Weights of a small transformer language model: a variant of SOAP for these matrices, 140M tokens.
Each number is 500 + 50 x the weight over its row's rms, rounded and kept within 0 to 999. Layers, rows and columns count from 0. Numbers have three digits each. The size before them is the row's rms in percent of the matrix's.

# down: layer 4 MLP down (transposed), 320x128, rms 0.265, rows 161-195, columns 0-127
# gate: layer 4 MLP gate, 320x128, rms 0.291, rows 162-196, columns 0-127
# up: layer 4 MLP up, 320x128, rms 0.272, rows 162-196, columns 0-127
down161 099:496489551434516523479420470488584537505484510495573562523485471590434602449397514470546618451505488415498483546479519492519597577413464578512467452458493500495520444544520486437486403466492542413474442544498485555535425535536569544560543414564546552548601485483537440525520558425557382530519450539507517568479532513486463501545448503441455422465466546514474405543503431499540528526578
gate162 111:546547515548522475470508464474555514535486561496521544556427482434491493431532594696540468525454515439438489551538571531440532510505469486538465495573585593465533456497503492524430522453544594558488431476570467572510430613556485569611472427545456534515515515532494509481453624514485490451494548541472522460493554534518573423456450510527501565440627533537494515511519548491489480481424
up162 113:496516460424474509357524476464431452470521540536485532415582498465483531477534481508482481577639583440399441608453599407504500594558441544488524367472486452462455548485500552540562472540578577569458507454563489536516521578456503543535472474469478513541482503534525491462472568513434514395518589555483500492500517520521472460491428497477486474504546575560550467490441511502532416538543
down162 108:534498488587556513467577446488575509478570456498584535592588494486493467516581562487564459560397469505482413512469474505520534465573451533505609557429497453543511537434496551531515390529450491506474528576530487471492467498498561484476567503474526529434572434507466542505490462537488590475493465443491459500465478609400443418376439552493535388549584458501487568497489526438462542541428
gate163 093:475479521527499553505528507522472484478529577446543450482550457433381477394511497437511447517450566455551444547475499593445508620482569437558445486447509482460429445537416495467486519566572434602487559479484568566395471496461460469617552501550382475530522481529595523537522502541527486467520545543504468499377582464492507565494387482512484515485505496419504539569547453507552482474520
up163 101:474480457514537567533525386469472491548522492555497516526501546503434579503474436487580446446550459555552523529540579440522568550517381457469510561454509518496527497522369545465533527524441498528442519565378472526537425400516530497540491518609515461546420589477498517489475412382588492543454527505519450431468568458508578540477513620510525507469505487530538570473440502563468492590473
down163 093:485542482521477485495538514442468547511466490473494438482393636520313496536584523506480444426503538566441521502470623538557639486510502481522526553517510428425483593531525460494520514578541464556489519374503536472487553519554515478459465497507512568476545470491501527568588443533516458458497530504475469520461540620549544469504565518546481536490456471452557547446494451495437457610460
gate164 101:456448494479512534402569576490432499492372553495480476518446438508470392449535471488462545453558498545538495546465357481494479471374538444492517554500479499407512484486461553469563497438497497438485498516562419573460455411475576460595417489453477419528527467609485548477460503539549518405492435488501560531557546479611440451497547517509506573550528613506518483495520468465487501466483
up164 105:426498469484455450575529528483509490454424563488564448483468541513485462484517471480564463567539517533487499491431565556486501418458547485531554491474503508532570379422465567509513556485503511501429531498548483558541442552450653521523557526566496341438484529607557520478612525473560558498541505464444537519537528483588479518452610482503435592571519540463480478542490528569544431509416
down164 108:462454476485542491453540541499529464512482531488421538501498501421546417472444508503538516421432492448536529527497450503531514496401453513456456623429396471561561487513546542520500438448444524502448564536459531492627402482387563571512481462476426435516508539540494433560420430412522463493509445461540607510483499439566551457583457459483496457530573559607515449439488514469441569508546
gate165 105:459433503445444479545594502525487423451472468533521632603468490495563452512529545530481554508459554589517473473504449539528405520585492441552515579487586505481548456535478511491497564438472495510474553579587423511463495432513502567465518551490512528552458458520435513532514533490509563503411411498420447524458506480459482519581477430530546367521400592523517417607447584501516483510538
up165 112:537427523481459602465513478420486599497513418512464537476401543494475482508498574509549450485470496547556557580419499539499427514436502394502586500546560462495528495461403444417438517525478544526581569408525460508441546564517533505502486597568530503450403523450445526525542550520465521507442451463566470442534453483529480425538429525525593579511464528612503566528474565529404477524523
down165 105:449546491520461553493503508594557526495567455521605588442456500512617577530497518509537564531528521487539505500437511442460522470629463534381426544440579439554558447556503508415542555548453394524498455570578481548478525548513470533545501524421467612487482448498491486500488468476560394556491449484521496555443491583470585506442543521528603506447529564509553551516504510472503456427486
gate166 103:430497525448454524509471491432518560412523579505535557506446490513358519501535455544595465484492570518503480516506513572452516561502568420439429449410475423582445478451415489429500458562486557517505565491539461554468552576530525422565530478588569481497461552491516540529529543426544477498444429546592432482461508494417494502444401503499530564475536432548512434425395515536479542566509
up166 101:489529500657589479606551457499560438521480514432470506424452421465496425537529623511501524529578441472484519497574469469511426470542568611521511487521536491446510536520460559509509536489454498488552453495507539475497571493421445481460442499509567481607538488500541596491469536538391453528564490537343531544488443502515478480544454446448574462497561534501493561592518464489475450430531
down166 104:529512444534547444507488504493560473535387567483507451489531480585706481514501482511485465530639497544529525477552480524523438453551478484435522565576490510443535501473441536543558506544510599500507444456538595577567491420478551518486435499529547562514561500482424458510444543576447497471458509466428493519558525550522500563505554523516456590450461457637421530527478572464538504449507
gate167 100:463410448493523540534568518519548522534635488522495598507467578479494483444528576579492470529490472474526569477528501578463488583506458536521565524509451535465609492484583430451481433443518601439509594499526523477437604529516521544455480509542514463457456561468521573574524398479428491435538531444544518527584461531539507503501525480569494524454443588463428522566471509367476529579438
up167 101:430412513501538546434525494460541459452449563572571497617484541467506472415448565562511454423493475532488446407447455477404505518420512532544457463471571485446646485555475371543483528500500470457515537531421539508490552535503575516587546536439489529434583546499480447444508483373490540535505512556542464493492431514533450456529489434563571581494555516515457534464562564466517528487451
down167 100:526529422461484441596513587486490515529491474429461507523485453504453530477512456533509514599516547536533485378519502402504485521535490478481517432461485525592464472435499477428499557579464491480450563579504512557499555453549403484479530533470470540589580481576470460526528461592516603458524512418473513415535557496409608550437570552507496538590486436571494538565561556497594474515407
gate168 094:455486424577515469495556548530481532564531445416443455507546583495442492462494558496491503467532554472526351410549439480442456557515540423475543526581466456473560441503466524462541504528408461498500607519491496514380445483555506506503434540503499518500537527499519469554536477508465395520456399565532530504501488547606595499396515552532479534657500531511430559514445464479453475505437
up168 098:444530503503532562385535435518571491527501551430494514590517493461563478379529530552569558503502551523471497532459551551426586459471501506469401542483481583474482549510477495583535537565501513564565460473547532378435436485595507560463504547512569499387565504477501543545452471553520563488513375567547476535593504561495535501467510491455522544534510508609539469403425531485498491531437
down168 098:456448489426414508482550558428439524487490425521527512560547497514543538584525497545566516592478506474560460465466546515473448554452527470486469479482523503546524472451395453450542575491549578446500613487453489470490450491444485566509488627521460541541459465468443526521491547384474553523445525457598555518502461485519597581419456444469540384500588483571547493529412492596562572501478
gate169 113:472504475491516540570503460518429515424412440464524513448441467471553574522558487513536505539504499481672554449602524483473415478549458535433501555492464475536450566494469463429436432562506478541431465447366433492448571495553444494501493510529492477553427512471553502495483493549397509481545540550593546509554586562541490447474475436461502505406443521474510621511479477384547527467498
up169 108:526539539552515476554565455506346501453479558449399468583566496463448434455462506479515577494522411508425427545468417524467523547553630392476514452524494498510545467592463467501570571562482510441536531489433540485507440439587526491518485451485497561526528568555545512474524481487547426471499444485456440622552500495488446436473475485432504505564444523438424487530463571562520433551525
down169 104:566441415510522462503477513426412480587541585474462486588452526524481464532556568507557503449490514547467419471526580535511575462545514475476409371466423562460433471523472443578491523540562510516533511563513518470424543535598481505461515521536570455549494592464505497534450543521591533504514502523455457508424426524439527487593455358501493543574539461471510433548587549501494463449429
gate170 114:497523520535455511517465496471441526522518471593493534543404409504510514494531441540476401509463507485424518585512533527521515614509566458515474517559508614539443507667596603474500480441545520462558517470542493583537537469477451522517471498581522531483573545499555521529490617494539473453529497555555446573467527376429426562512581514512484498434435561557490513477441600492502541520518
up170 112:529506551568472487624451607471470598474448488569524553487457456477579481549532570525474507535500569496531441444549482506532487524501531404523547425519487508641474508540531579561496572414462513393482492474516515592430519508537463607488415473532498544443483494499472580557490592530554361455481480472501471502577522491477535472434530491412560536498537543443475493472448534569477548553459
down170 099:537423502514474488468526468569555562500430629454535532527469532412376579474516494576471453536454540457440526563487479511631526593494431484365539472479486517466498521560547504521600531506473500403522538499441428481456474446438424495582513528510510509555460517456517507590474523522544447407506506467518538490582536435434519526573568505434586476528481529520520480525554408524542571460477
gate171 113:526414510430438414372465474512488553431482462559491507534461522533507464414465493538566503515570519552609435421575436519565486470421513531548533515535539420442457589474484507519595425528516591597434523450480534489543504520457420467583488440532537478455587510442509568406462484421496581440516495463546503480504487508486604444517451579545516476524521519524468454558556482531541487546440
up171 106:405484456563533631480492532497458465508495522459483506486524506478550417658531512533428524494464453594443437499509540448449485507553545508524508431432488458497478496503559459443469618464412501414592486472500539508432497512603565556478503535571470476536446496491530472578636552509559474549530395490510456503453501400522579545454503518476509584563472507445508541502539575508489511464584
down171 103:538476394519487482534500541418455459542510487524446527591496524487613481511456527550512476545518500474532584572462458485430421567516492511522466432487529525517490505593432592480507415487448481395374530431475394480408544517491533520535553477538538542492436465428436505495524462551480448571473553412504556533554502482525545504400495446561516498426532498457607449560469577457423570483442
gate172 098:541542544544444483554595581461550490600622466466538456462578521444491544443561528500427506506655524434473488557426425553518515516542518524464531505565509550572476544478509491508515385514522499477495608483500567550481472513508516455408432539564504557489437510552515565545503501443413480572522503530548466463524574510570505546505476627531447462453488566497579450524543557496542470414493
up172 100:592445493456448422479533548529498493592518465556538587517480528533487554511485487573494517489463504503460498365388545443523494538493604477464515479515481526532466515483436474488550552491610497394504447577527482524447543441418430450474533487417516525561524487537432591532633506448547488521409494593498520484518522449472561523437527522434582489452599464474378463524432453523465493499502
down172 096:511442537483478475446399495487572576451495497467399514568502577461521437386442524592537508508513528517509507519472439499547516458584491539462494489527487414550531453484526486511491449586560508492413564567597550493615493490501521462554511422502501500491566509476503496454414504497531413533428429502510539504473503509586444469436463461594535520554537456636441495558466534606550379489462
gate173 096:535565575513490513552521540631584458547518492554549535570574482533465516552491546483516537486498467464540565468418421451496483567582532454505503433563559523486547495446591496431535524476458462536475479418588487428475489487573484462450394469516430473540501554466463466506495512494503561589512536462484492513508499556509559520514636590529567549540476397532585599474423502372546511478512
up173 097:511487541558483473524504518532531548473464407573469541566550593520471503566441505471516446503494499465532506445541491413403413561594405419419485537542616498463530594506528494534572456581424564448482491429509507470457510551446518498431452550455436504570477491546452585489405510439503439505529494436517483460528534464420514578464560562456514497601485468508568593497474435470505462519409
down173 101:545559480475559583470492434494524514550592439547555412465491467510462460545452432531546522550535544466467510559543560514535513448409536577445595499447525555609542561510501499395502402510350491475503436509482508473434559495612576420493432560532481522557488539446517482507476520429462457553514524419548466551522461527446507536528445595468501493565525470448524519505473624519529489570491
gate174 090:557497546519461469506491558507469500476443581458438614462630502611549520478508451492490462435505488463514606425444521519532601502469533479514484527549443531588566506466491527492513520535414552567535490569455444518428508617460427496546485493556538499479499530588448494434493518509558564538607527504555435440531588477483507444463401570530514501501529451507488569495451482616431437447557
up174 095:517477524458526521566469508465394570499469517501486505444535482557510531533607527543479489465460479544498564440522546538452548538468418402458469468543373480543505444466572474409433559477558523547449459491518490505565592484567418523456530534469474456577524503469471462430479444551595544408446479487470513496485568448573595503496460499446463407534441480562473404539484504550476346494438
down174 101:486542527442460431414484503468550516362444523528459502506528508470425571474441471531500538436494437599483469497466445564540437481515593469465464568452465496437491557515516555439537500502505527468536556546549479543527501544618464571447453593480530618555490579488364549455467494462531529491450505520469446556581455448515501518513490509521539466467505625585603518541551474560582436512508
gate175 106:473501504481479472473500419486428505525457536483501631466526464462569500562544524495528530437576548564546418528516590463548512520578519538461557508533372443458459606545627552599522428458468453493552497505603493527441534509558488415542485533412444584491536454522490455416457476497467561573529440489423555497513457445529413475447476428508488494485474453502479463562509515438438456496590
up175 108:568474472508523404416465496510484637522514543492502533535435439600515510444509534530498582469554468495552445591488588467515507423520538604530522443528536550476509635468532575464428506466495574459500449506561537541441534476470497411480520534414474538516533454514579547380525542514482494638453519499522561497444455525502414441487442505420485565531523497455489429546525410509532477515466
down175 105:540549465531475478426492529490591485484543465529463535472584611503473541567467521532552517542529455528530441428530472455533476512464513604579454455585504512551568535521465447482521490450482491539575432550464449411501503450450503498470650470498532412587582480400497494572575509529475472469547557456484605532540588505567478463501420498510518509510506583585555524507528492557410531620476
gate176 100:486490406584500442470459555572588530501489424570469451488510412523591428471504548585523470582572486398503510467470406572466484574486522484494531450458468413448492549488587570569472424530460441434526489473474542468481486523542491570564423477536478533442484460444424538468514469535453529514572478405613457495493498495465419530502476575480467486455475483367536540534512557583464483466469
up176 102:509558503561491548558535581509488492576544423477523434576465450470587488460522503496565456572546513547434449492508569537416536548513435519521492500479590475542444444450485645474414516409500567509486408529441461458544467441462554453488453574565539417479479548449455495444585539493567462615468473477482628477515575512485410522525518523469490445497533488503472486433553554537489575438485
down176 097:511405553561525560502541502376460520554545510511484454433527580492471499506534542442466636580508573477454537484386461439466564462442530474460510538542529503510549480471618514487412490473486520622463424540456528483558606557482460447434519429528482519583492430534501445566512541478511584484500482546516449457520496490505508468503528532576501502508487500519559493441632433468511489614427
gate177 098:519514509401476540479577420489585522467562515543504461569448561473429491504521433543489465558530545473517439526537491529372426571502544477596506515564593553497433459499569480548510563508533452485565543406561426495561513557536507395486473505515462620478459431505525503518523538534481500548506552488620507492514573583422507482416459500524465452389464589530508456430501538559439516541507
up177 100:486503546390361425450551460444419613523540499450604502494496423542496523529427470506524530482548546506494585527510485498558523520554483577550479489451504441572526499533510517479558528564468397343455544509536485471558465517423521520450498562526528443554538497524428574486517488456517611471588443462528526555476538569460431468492587461461506548477512414472465518516514479580450567540502
down177 092:451551564454510495596544427532474520432578496460576543434517520515482472448560424399525511576558506516528446522478522521561459418573419558590568491538495500506505418557599490441509447473490612534575513462525464532476511535497476505578459467500478534553484458537535570459461498482571497472491478570524451491512475437503573425407409414582511485500501445391438490468428436420520458507432
gate178 109:593465537422509435536523512534477485495531505513605525556486450498437472480503418524570443451448441538547517432484463578521553579396540405492501511484488440554565431500386442437489509544524611567485588544548478589476520410554469459487514508457439439581519529508421513459459537455576450457482536482513494497532431492527492529496510558429559458535511465586493494464481509490509393376575
up178 115:482448559493524558494522521476527470518508553593467466493540518460514423516442557553404453509566443493470399518509516474502507496540445588437490453456523554499518453431514432397464598464540460439533557535423553466448476559469521455532584473432406484511500524498553515552437442500419515462491443577454508521529454503460534566348535414597506598472483550474601500433461553479545515432541
down178 108:520484411606464574449529444427557525572380514478500447579526467520560481488464583478497550523608521481559500442575534482488555512580555535607509483459495532484549527474574485571474530422496576539527358490486432509563522471551520435535543532485498555434490485520606540354569496515559505583533415474455554481516514474497483511503495501509455508518475520553507531506465528482416576421520
gate179 098:440442489451461508569467533558415501505602552539512592460479536507523528537447470475383479556553537538501496504532508394517521502468624503466515531524424412515413537473497544410497517413569479430455577514543562498530428478509511471436543489480424462376395608455463391526537492463445536525487540562502521477461449526400486487497513450532507621506469501472485508485510590503492520445494
up179 104:472546419532465510631482449422463518503467445422485525565465463526508445471446471461543512493412570557449496443532438519525535499455538507491533471557546420553486519450491509500517449471510614493506595465627441564574484454559577564534412459425484478537541515435522443503519427462515538436479473495515515442416474470502447587468482586460563498421562392482571559581510526474519417528484
down179 099:398423559499526538464426530532548490481576540512569476515472478526418458553594495492430558422478527538586485584494465424575521375523532476452617503556507542538488462475507487502532518522458522495414563475568484412539476448510527554524494502445433447525409492484391543550502488444556516485516558500497541512519397532432502527500500468496579543372566430518427515424413468488558531524465
gate180 110:563561469522456563599491491502489459447559503431563583606523554550399452513469482563471483511492523595520468540555493490511511398516501488533507484428580496456415606463532515520521483502512466529412483489473540536404524504498413485615508433553510502578406504515543535587511469489504529568539429580420471541533584396419489484471445494518419512526492490485383543499521486495572498575502
up180 109:520595403415571573451549537520537511509402521458528489591482437490502495451550468516554482495578505483448478623540502592449423535509484555489536525471495432560436482491495555523432492549565543509491473537475462452544401480449465515451453464584502505545527523511507499521502468564556492460410479444505509555479541532566605451525525465508421440478583577555477492579520637461444480492624
down180 108:457516514446465552510524462511553422529544438389505471549551468573526518441413460438473519529495584529501532423559496559478466496562526471545422475527480451585545450528536518544454582459548557528642428538479459465600464522437490604532584532533540543503599482550546482465498584456432439522561481550551464624496515498528444560524474551541508464482495467514485397522530586451448513470452
gate181 109:519473562525532495638590484588512534521488451530520503446518547529488552529515570544495494580516552477575467416480461547386452459406551437509503405553575534422455550538530502477513497398532568491421514449480443528580528519443383520525577439552417504444456445490564534414490574449496492563514542505558541492615535534521518500474482433494440537456527499477485434494501423534568513462483
up181 097:422472473459426464517518522483469524563528424616512570500507431512524528439475564465536502543450605486544501418505598481482496493474545540442427539506491542449445554463564560577451520524454496569489531524509485397482466503519403483513460473509420490535464499511490516581492561443480549544437482407474423471525479461538447541477546517524361502522544462433455473528500425619374411540578
down181 105:459560486549522458545509482498518560446593458511471451515514585525455604488495474433529481533583525546564545383454585437494505494480558470504570498473497467434592450573471557437512438491503483525480557360544551503478531476518560470456531477530503546370593502579533510451457474509512413459470562486591516537548518566399518441467436518426449431544551532521485583494493405494520442508457
gate182 098:515504528640411458382555483543436470479561520537566503491487526493493469499537454530471512482428505527546550517501405413523398526528600432496413447512524483482570539550514551546558486494447481504494536520511519545417525477406494424529514462476461598525455460485599430432482564418483499414528475525529529511437576495421504560394446473498535558495511515483454488628516419506493452467569
up182 100:525549460530589478561465537564510558466482582565436428485466432523472481606545538454472531571510517548597504467527570485470471475472480497459539532568482488564424518500454481520473566372591514428572441438523522464368490466496399486587525507428477567510522507439556478485620541526428569483531503514492455462441442514493561507492426545483577485428465509513552474473600561568528472526534
down182 093:501489526610428479444487551575477403475506484485579496510553453491534490452467464515524575510457484442472623540497536536565482533431547472444508408466511468451511494579493559526432493441551452491500504490499490472545538653522470426450502517512524544492470634498510550511596484443574617477471441546515441479553412541533440574423481593562476522507406514444475487543429521521461575484524
gate183 104:468489504542468516496559613573423454573424460500490543450410508470508524425523435461541496397586486589537490467483472493422530528530446482496586538462516509428537464518479461422552439424524463545561510529546526529515500532533428484456496507484461541508547512485492463549474476495466509541402473545457385500545555463473433576522489614468532565442442437443593607526424512464532422612556
up183 106:503507545554464502515497537539535537578530547472538439454509527562540622535472560431586467472560405466560533475536472436482548463562490503450591551509546469454445571515572506543552517437444504543501526480463473575530586602501517440430543452549482465528434509534430402533571423517541477487467510527563435592626555519493580578514463555511507463478536539451569587547524458535493537569569
down183 108:555545509628539460384534441492549529471557553566464475493484458471478436511524438481515543600387546494578567488434538569475465513538488411482480541521451531491481420467492457480414434612516523468480575502535483483408525468495469553554506537487546527485420531481508469437384452481518465517500450498484542543450405483540422491531568450500516446648555480559495464541590414504468505480492
gate184 096:527540490554560565476574438470591552448450535508485500527457495535557472438532470411501513512529464502454491592562429484469444398506530474550485485540487552582495469562494477453503525600541586436494537456466513560524421493479486505522434511462467555413556487476574568487554549639553527519536593538468528623581490481463402551514469463571463539506538523563425477567566409516488575517541
up184 097:495525450429484584506489491400538538506517531394476458531464506470501356493457531457550556535554424589561495576554465522501489521473565469481619444471411534539512494489477514447427585486518520430530465462517561558472443566498641441467419468468392453488499459415548540468553498512496451519530544495412497592500463526413507507444549448496489509448587516497444528439571550526527525490464
down184 103:476522579516426540453514469478551544467490459495533494583485485503551552488532468470459544462573488490433549530491503521506445445578521487455458487465442508524493571507522460450479550474549541592585503616543522475477360487543535576472511479404430446393537502490401517470541396546504499450564515562382474501495384564569554433527506496516447518576492536489502466470515588577410455557429
gate185 096:537446513468551506474585442399507555509410525485423521453554438482458475479418531413493409547665556555521415510540514422540472560588536574484516520530457433532437485581497474457519461566470520488415362507452521475549439522512439432435494521563471504481518541424473531475489447476459502538449546534478579443516508542491526499453568480478580550543529472428576503488482414558498525536487
up185 093:471526548452567531526555415484481418574547563530550421456446587422580625450445452496509489460568563404504519468533547390512544532421545555607477486458521451500511497443478530511500514570447478557457455591476508493503583477482559528554417477532551513602515539511507510422508471452480484411498520505578471555510550463448517578523521503468488546500455548538604577555556475547498517444431
down185 095:507543453432431510494451415526479495512482428450471539476465531506628571477489590499416425522546440472455424494439456505555465574456488519410444484541493497446428516467416513505449474558474440616489590522557481504461587457545413434558424534593495507510487512532526432463554483582512507473542439482533589503413457485523559479593539471482489488507429536613458487469501510521475404512559
gate186 093:500557443465527396455517505559515425525472547533517483428554549519518499522590544530475465510487459473498544459546522447551509435604390514488480514463468584512536519460489516531598559515547535487480510435494490553529416603458498511553398491522546495421428525462445472460415429522565558474526460507519426489519453396378425465583522532469558396553435405488524545527543562498451541432522
up186 105:518490509509536505466488468534544536574394495466525459542564460579465638439508452486443445587521517427362461459509552458429552508593558539401542470480552525402520516533555438470441450465509457475504481510462512577422528498494498493546423485529525447472519425517453584421495511515559538475574502580446497587540586411576467464508525508482592544479525434491470473495441456541430513469551
down186 097:461558495485493514513404481503457550445465562536529527519507435499496496492518443505464550464467598575583543450483564520505452469449490510509489502567513490468445541528500432529602496471545496398443648500512478546523568371500422522495499461458496569548447468443478497522547517499518559537550409550489551491407500444542561347604566439462462409536490493489449421487533502540420415527505
gate187 094:534461519497507598493456542476473421517472559429398486558524450458579463484481542578430430581534437448434581497437399524565475456492458431501488482523516446547482450523460531488556535493532489496542479473492489462621506482531452516486508468455615536492553581491487484469539498482503527408574504484403532552491505414498521509535532517599452472512338522430461493514496537453524664509508
up187 100:562580504547556436482498479518471533472440441573465504486541550535509595468461459397498543472499505503510460471546564436477546583485486547456479401473470536501464549536480528482408483524570496465464554491454498425467553579537472483490562594602494423445483478458464507531486416435465445459541498570539470422498445532597455553470442497530392579603492425438448500546587505538546399478578
down187 098:539447462461470469510484487468437451584494425520606476436499569396507518484466484454515559459516465469522471432509451425460503595517454520531485399488499527512545462518469554485491600505426516549576509558415503460508571587468417467478562413444468550571527498500437473490503585537463468534488475574572431546340586496469419547477525493516411483518417510426487504472545523506461545553575
gate188 104:531441519495435519519494550435385472468444502485535562455385499535503489493541527558488410552522547522562498495531440468512466515401433375538521510475438486477459415459434494531487457411432487584524368509567510527471463502478523525554442576540529484518465546544517454510406478549531578367456553438532562486521491408418379456521461483453482473536480468455493469495521408534482557509483
up188 102:446477518552474534484494607525496459471411471438463455378476516534521503553475436524550451547620547513473475509462529455535565550508559514481533508582467559607603546485610525518552509458519489429469516552482536606442515469492623493516432499489477470493522454435557454476449494406517528500467542517554471594465493560484505439549527495538505469607559466593566523528475562557407566550536
down188 103:520494519529611493568487520495505429532502603499519525508568487527480482495609498503418524522570479553478416575608477496568496524520534339457509481491451543500462524479543533552556492467516516462538548373506480499613583343465514570516492504549519463525453472552537554483437574543556516452570554506568542528559532481521542543390530528506569518559499456538496517588506504439497541449523
gate189 109:548533489494508547477437432537506371438421501485427549486429496560487485530506559515412521534531583627433503528460443471492461469497528477532451545475509523456466502444400403530577550569435468511492520479573575464511488522565472480460477400504542467501492528485507451461535613615483411514468494539349483553495447480462503433453541485471477459423537530465499534506470499434561433415564
up189 118:370426466523463468467468491563502411503440581558485468504518503552550559459508504466451523556490551567501510532513537520446501538544625503537438506480498508516530564398532494461468494542462589453515535539536541461539613543444533478496487487476555564461455463548437447465464445599487490511526536554512561597521412469457495508491455325538595429432453575501400512461457516432535477515511
down189 108:530420490419458530521524525469538475595534523412510486492431539520488413494518634565493495496500515559463531375417473484499582541517510560530463456510510450508510528518454617476613460594449524418510443445638469507570503474501474414481538351490471462554486557489550531527568496482463485497515460479460446549511592543498485518510518534476510504513558523451496481520575520533487388399493
gate190 109:491458484452534482532389477509519479487539629567454433499478479591448525443448439545546521532483508499555510502555419558463467485416502486386501456457518483459469451516541553539390445516456469505488511447491534532540538581496570521471594538490500537542409457615457531454475438620543519566507570553523583549438595522503581580481526539473511455458557442469424499566450488460502433533546
up190 103:526599560589545503418414452526499474550464462466520548453479488576513436489540528425513554467600431479474508474557486470437511536559572435552573566490501513516571549519498533554510596535546481485475496444553478507505443484467515534567478482541500483465586537391596488563569544446589442487462392398523469448473493512442445469484409491542510487550479622491450608574506466455537527530501
down190 106:513557539531476432472500490472501507552440515501479492550578582551448446499512574509538447484496418583458484450496464508543470484497575497545459468430559462512630419593544474525539559494491494482472540501593543377524530501490466536449414444465505430497467575473394483422505551532575452573441462451499539478505547596452446506444401464579525516532384498636527501536474465560486472508485
gate191 093:390476424505443516443430448554530554438486513417479529407435480398445513419475557580580564446632516347584526568493442525552474538496546419524569470508525441474448578460484436480523484526531561460528499553501513500459572477555486500484497584441498434545559496469509525487536510441517550479517518505568527533501516406474487499541404530554529548438552528514547526504532521507476572440565
up191 095:432406434519472486422536479532507486464472607489494512460494475512471534454525557562538566502457533419488432555536539482595413492395524425549624334578522445454447498501536487453536418518483536510500592607437472457526578511509493457499462557514464410454514561496574529551536445491486560529534486451458429529525523499485454450477449548546542581509588507511565532533460455499511551489450
down191 102:450508490419461488499410417543514560495498477536434512448505472475638487428485479537487394480475578466536613524478591573481467562504501444531507455521517486407472653529563457541544511565553582452532510480533431477517526462552500513468453613465510559459479442422584491436493537493448487463566408458500527573470430497504484545480452580549486472477560508489542571471421492560503558477534
gate192 105:493520467557460537540578453450487408579561445551508554508437567478536524520457602514480545564428592420472460389483457401477573527526512537501496477493385536511473428443566491591516463497534491530438548510588554491463569439604542465510445473611464501460452515467423427503556526515602565488567487523576401471514533507560524499491516512527521512524492471419514534453498446410513509492530
up192 102:435445552448479516479506514544503457444410473525517515503519466512409503569542452448388504505470468451500540508496503474525508452508418480480480562548544561478476545475584537533473537545595496571597569514444540550484487515389576360498489408425565440494491524430452454514412470505567368557409481555453495493404544497430584451464514474542449559480467478545508475528592518497483530448523
down192 103:465410513489553558574472446545565490510607491441464574501541445480487573492452503480421526442536470612565562423524489545413452452463490416498567509546570547489484549454469470492449510502503435467574481477468529490497420468502464565584478488439563508429487472506461551500399473441503414473503521493476564476587421527453578488463541575495418563487533568595465485506527516573441368475483
gate193 098:529467514547498504584527514511459464382502600540506515482426521520539540574483557580486477547488538459485491562477482487508556507548533505479543514496495477508532413503493483472540562559573559620384450543460441457556352533441526408507457529393472502508494476439505500478485632499487564587493601501517542460507553567435533515473497439531391452514558544484572535517487463460523430484399
up193 102:468449588501481529375508550564593497545474518531486442525572536519436401502477403457451430475486490526544487472531474463486447472468510540454416536504552463405417563579545573449472463510497490435573512460526531529487511488498508531562561488492398567497523505540574544445492452503488459474499474408537473500446475364487558488519583469458583599505486518527509552589490504612491568466610
down193 105:516514576489458488485572531445581545545513537558511463514591448469538576408478592499546504495463546536458546426512540531592442494526445493472549472446525502466573557522523511411440430508512398529485455482525557477339519445590478567544560475512488411423510522559460472393525487517552432424497599517541437484494529440531484494539502561590508476472502501466496504471435516416453442429568
gate194 099:508462490547457542559497464492479616506519594351551512494531448476505499512460557476515484546553523563521546486527402570506492438573458472503382497478483402430506538473428485530420423510500501568459455480495544530584504540575603571495502514560521508509431363483484423538442564525509534514459453524489564463475450513553435524377466504516521457525514509517558566549471484504439516553617
up194 096:594438582516459468505436544445526530420549412541559477524471511496487537507475458508448360492511504497448493490526568565552501461454478527469489537540497446517533487426506550423441475514462504480498487475515480524610532561519391547449499561530474545647456427463504427495466464558522594518566498416586401590527495545502464511504546430437484459548471521437516493591577525500487486420602
down194 108:561497514492487454493482458562501629553515578563383482551561461567391585473543470396445481452510485599563593531567469559501450503477536558445591434584515550452513585491478459547542545514465556546524438498525408433488455586512583522480482493477508491461430472530509483526501522450467491405511558509483489535485459484403498502618535554523517495524549492501526560509462497502612479459561
gate195 095:507490527385439526437421497468526464526480483449506417521591410475512496532513488550495537478564572505530544378535491549528524604500503530526386642542503408465540494481508469440519516503522513488464593506571570501506609432541489443462518545622443481487484440540600499489464474566462487548472422558588478443462520570422537529524530565550497470451469502510519562524510559434429508525503
up195 094:464457471533542455565452542552568465577519475438573497518500538537579456530536547505496562428479580433469597581525550549524422464556556412444545477522459470520529492531408539563508552558447487493428443543583434493545469505541416528473496576488500519539510564446433565551494526467524482436524552524462474438569437498482484511454418580383490443413563574540501459575436448482542496421441
down195 093:496482531453565518390494516480538603528405604507534511457454494486581526494404497595522509462600476603478485474522466481433489612493513521447488523577492466515600461452448449498484547500514537465403396438501564556577501433420600495464591498524474573515576527417464394432464456558443460531437485550505564481463506496498419491516456476514450492495474514523449525480557521460474516481540
gate196 101:582473412428499531506484496567535446424505524450542523454488487539500592617518549551483438541559396517543459520499624551438499436464555475500505463516518531447465402572576465443418441450579539501529473523571559498432588461584503484474526436498498458484432531492443491475489520541499488537474509501424599505566574371545404571469486537529519508439484508412554518483453537497531500549458
up196 103:461463544525416418442486500492531528529469482583409430459521520518553560554478451521422455554461595556571451446549502521464462438479444530509445500504461509515433530464434452462498455526552514421463555492457364479508378554481449534398475551560403562582556482517562477561499483563401530469501564490483490420483621508475467465516519519534567533465532437558528412485521556498558559498494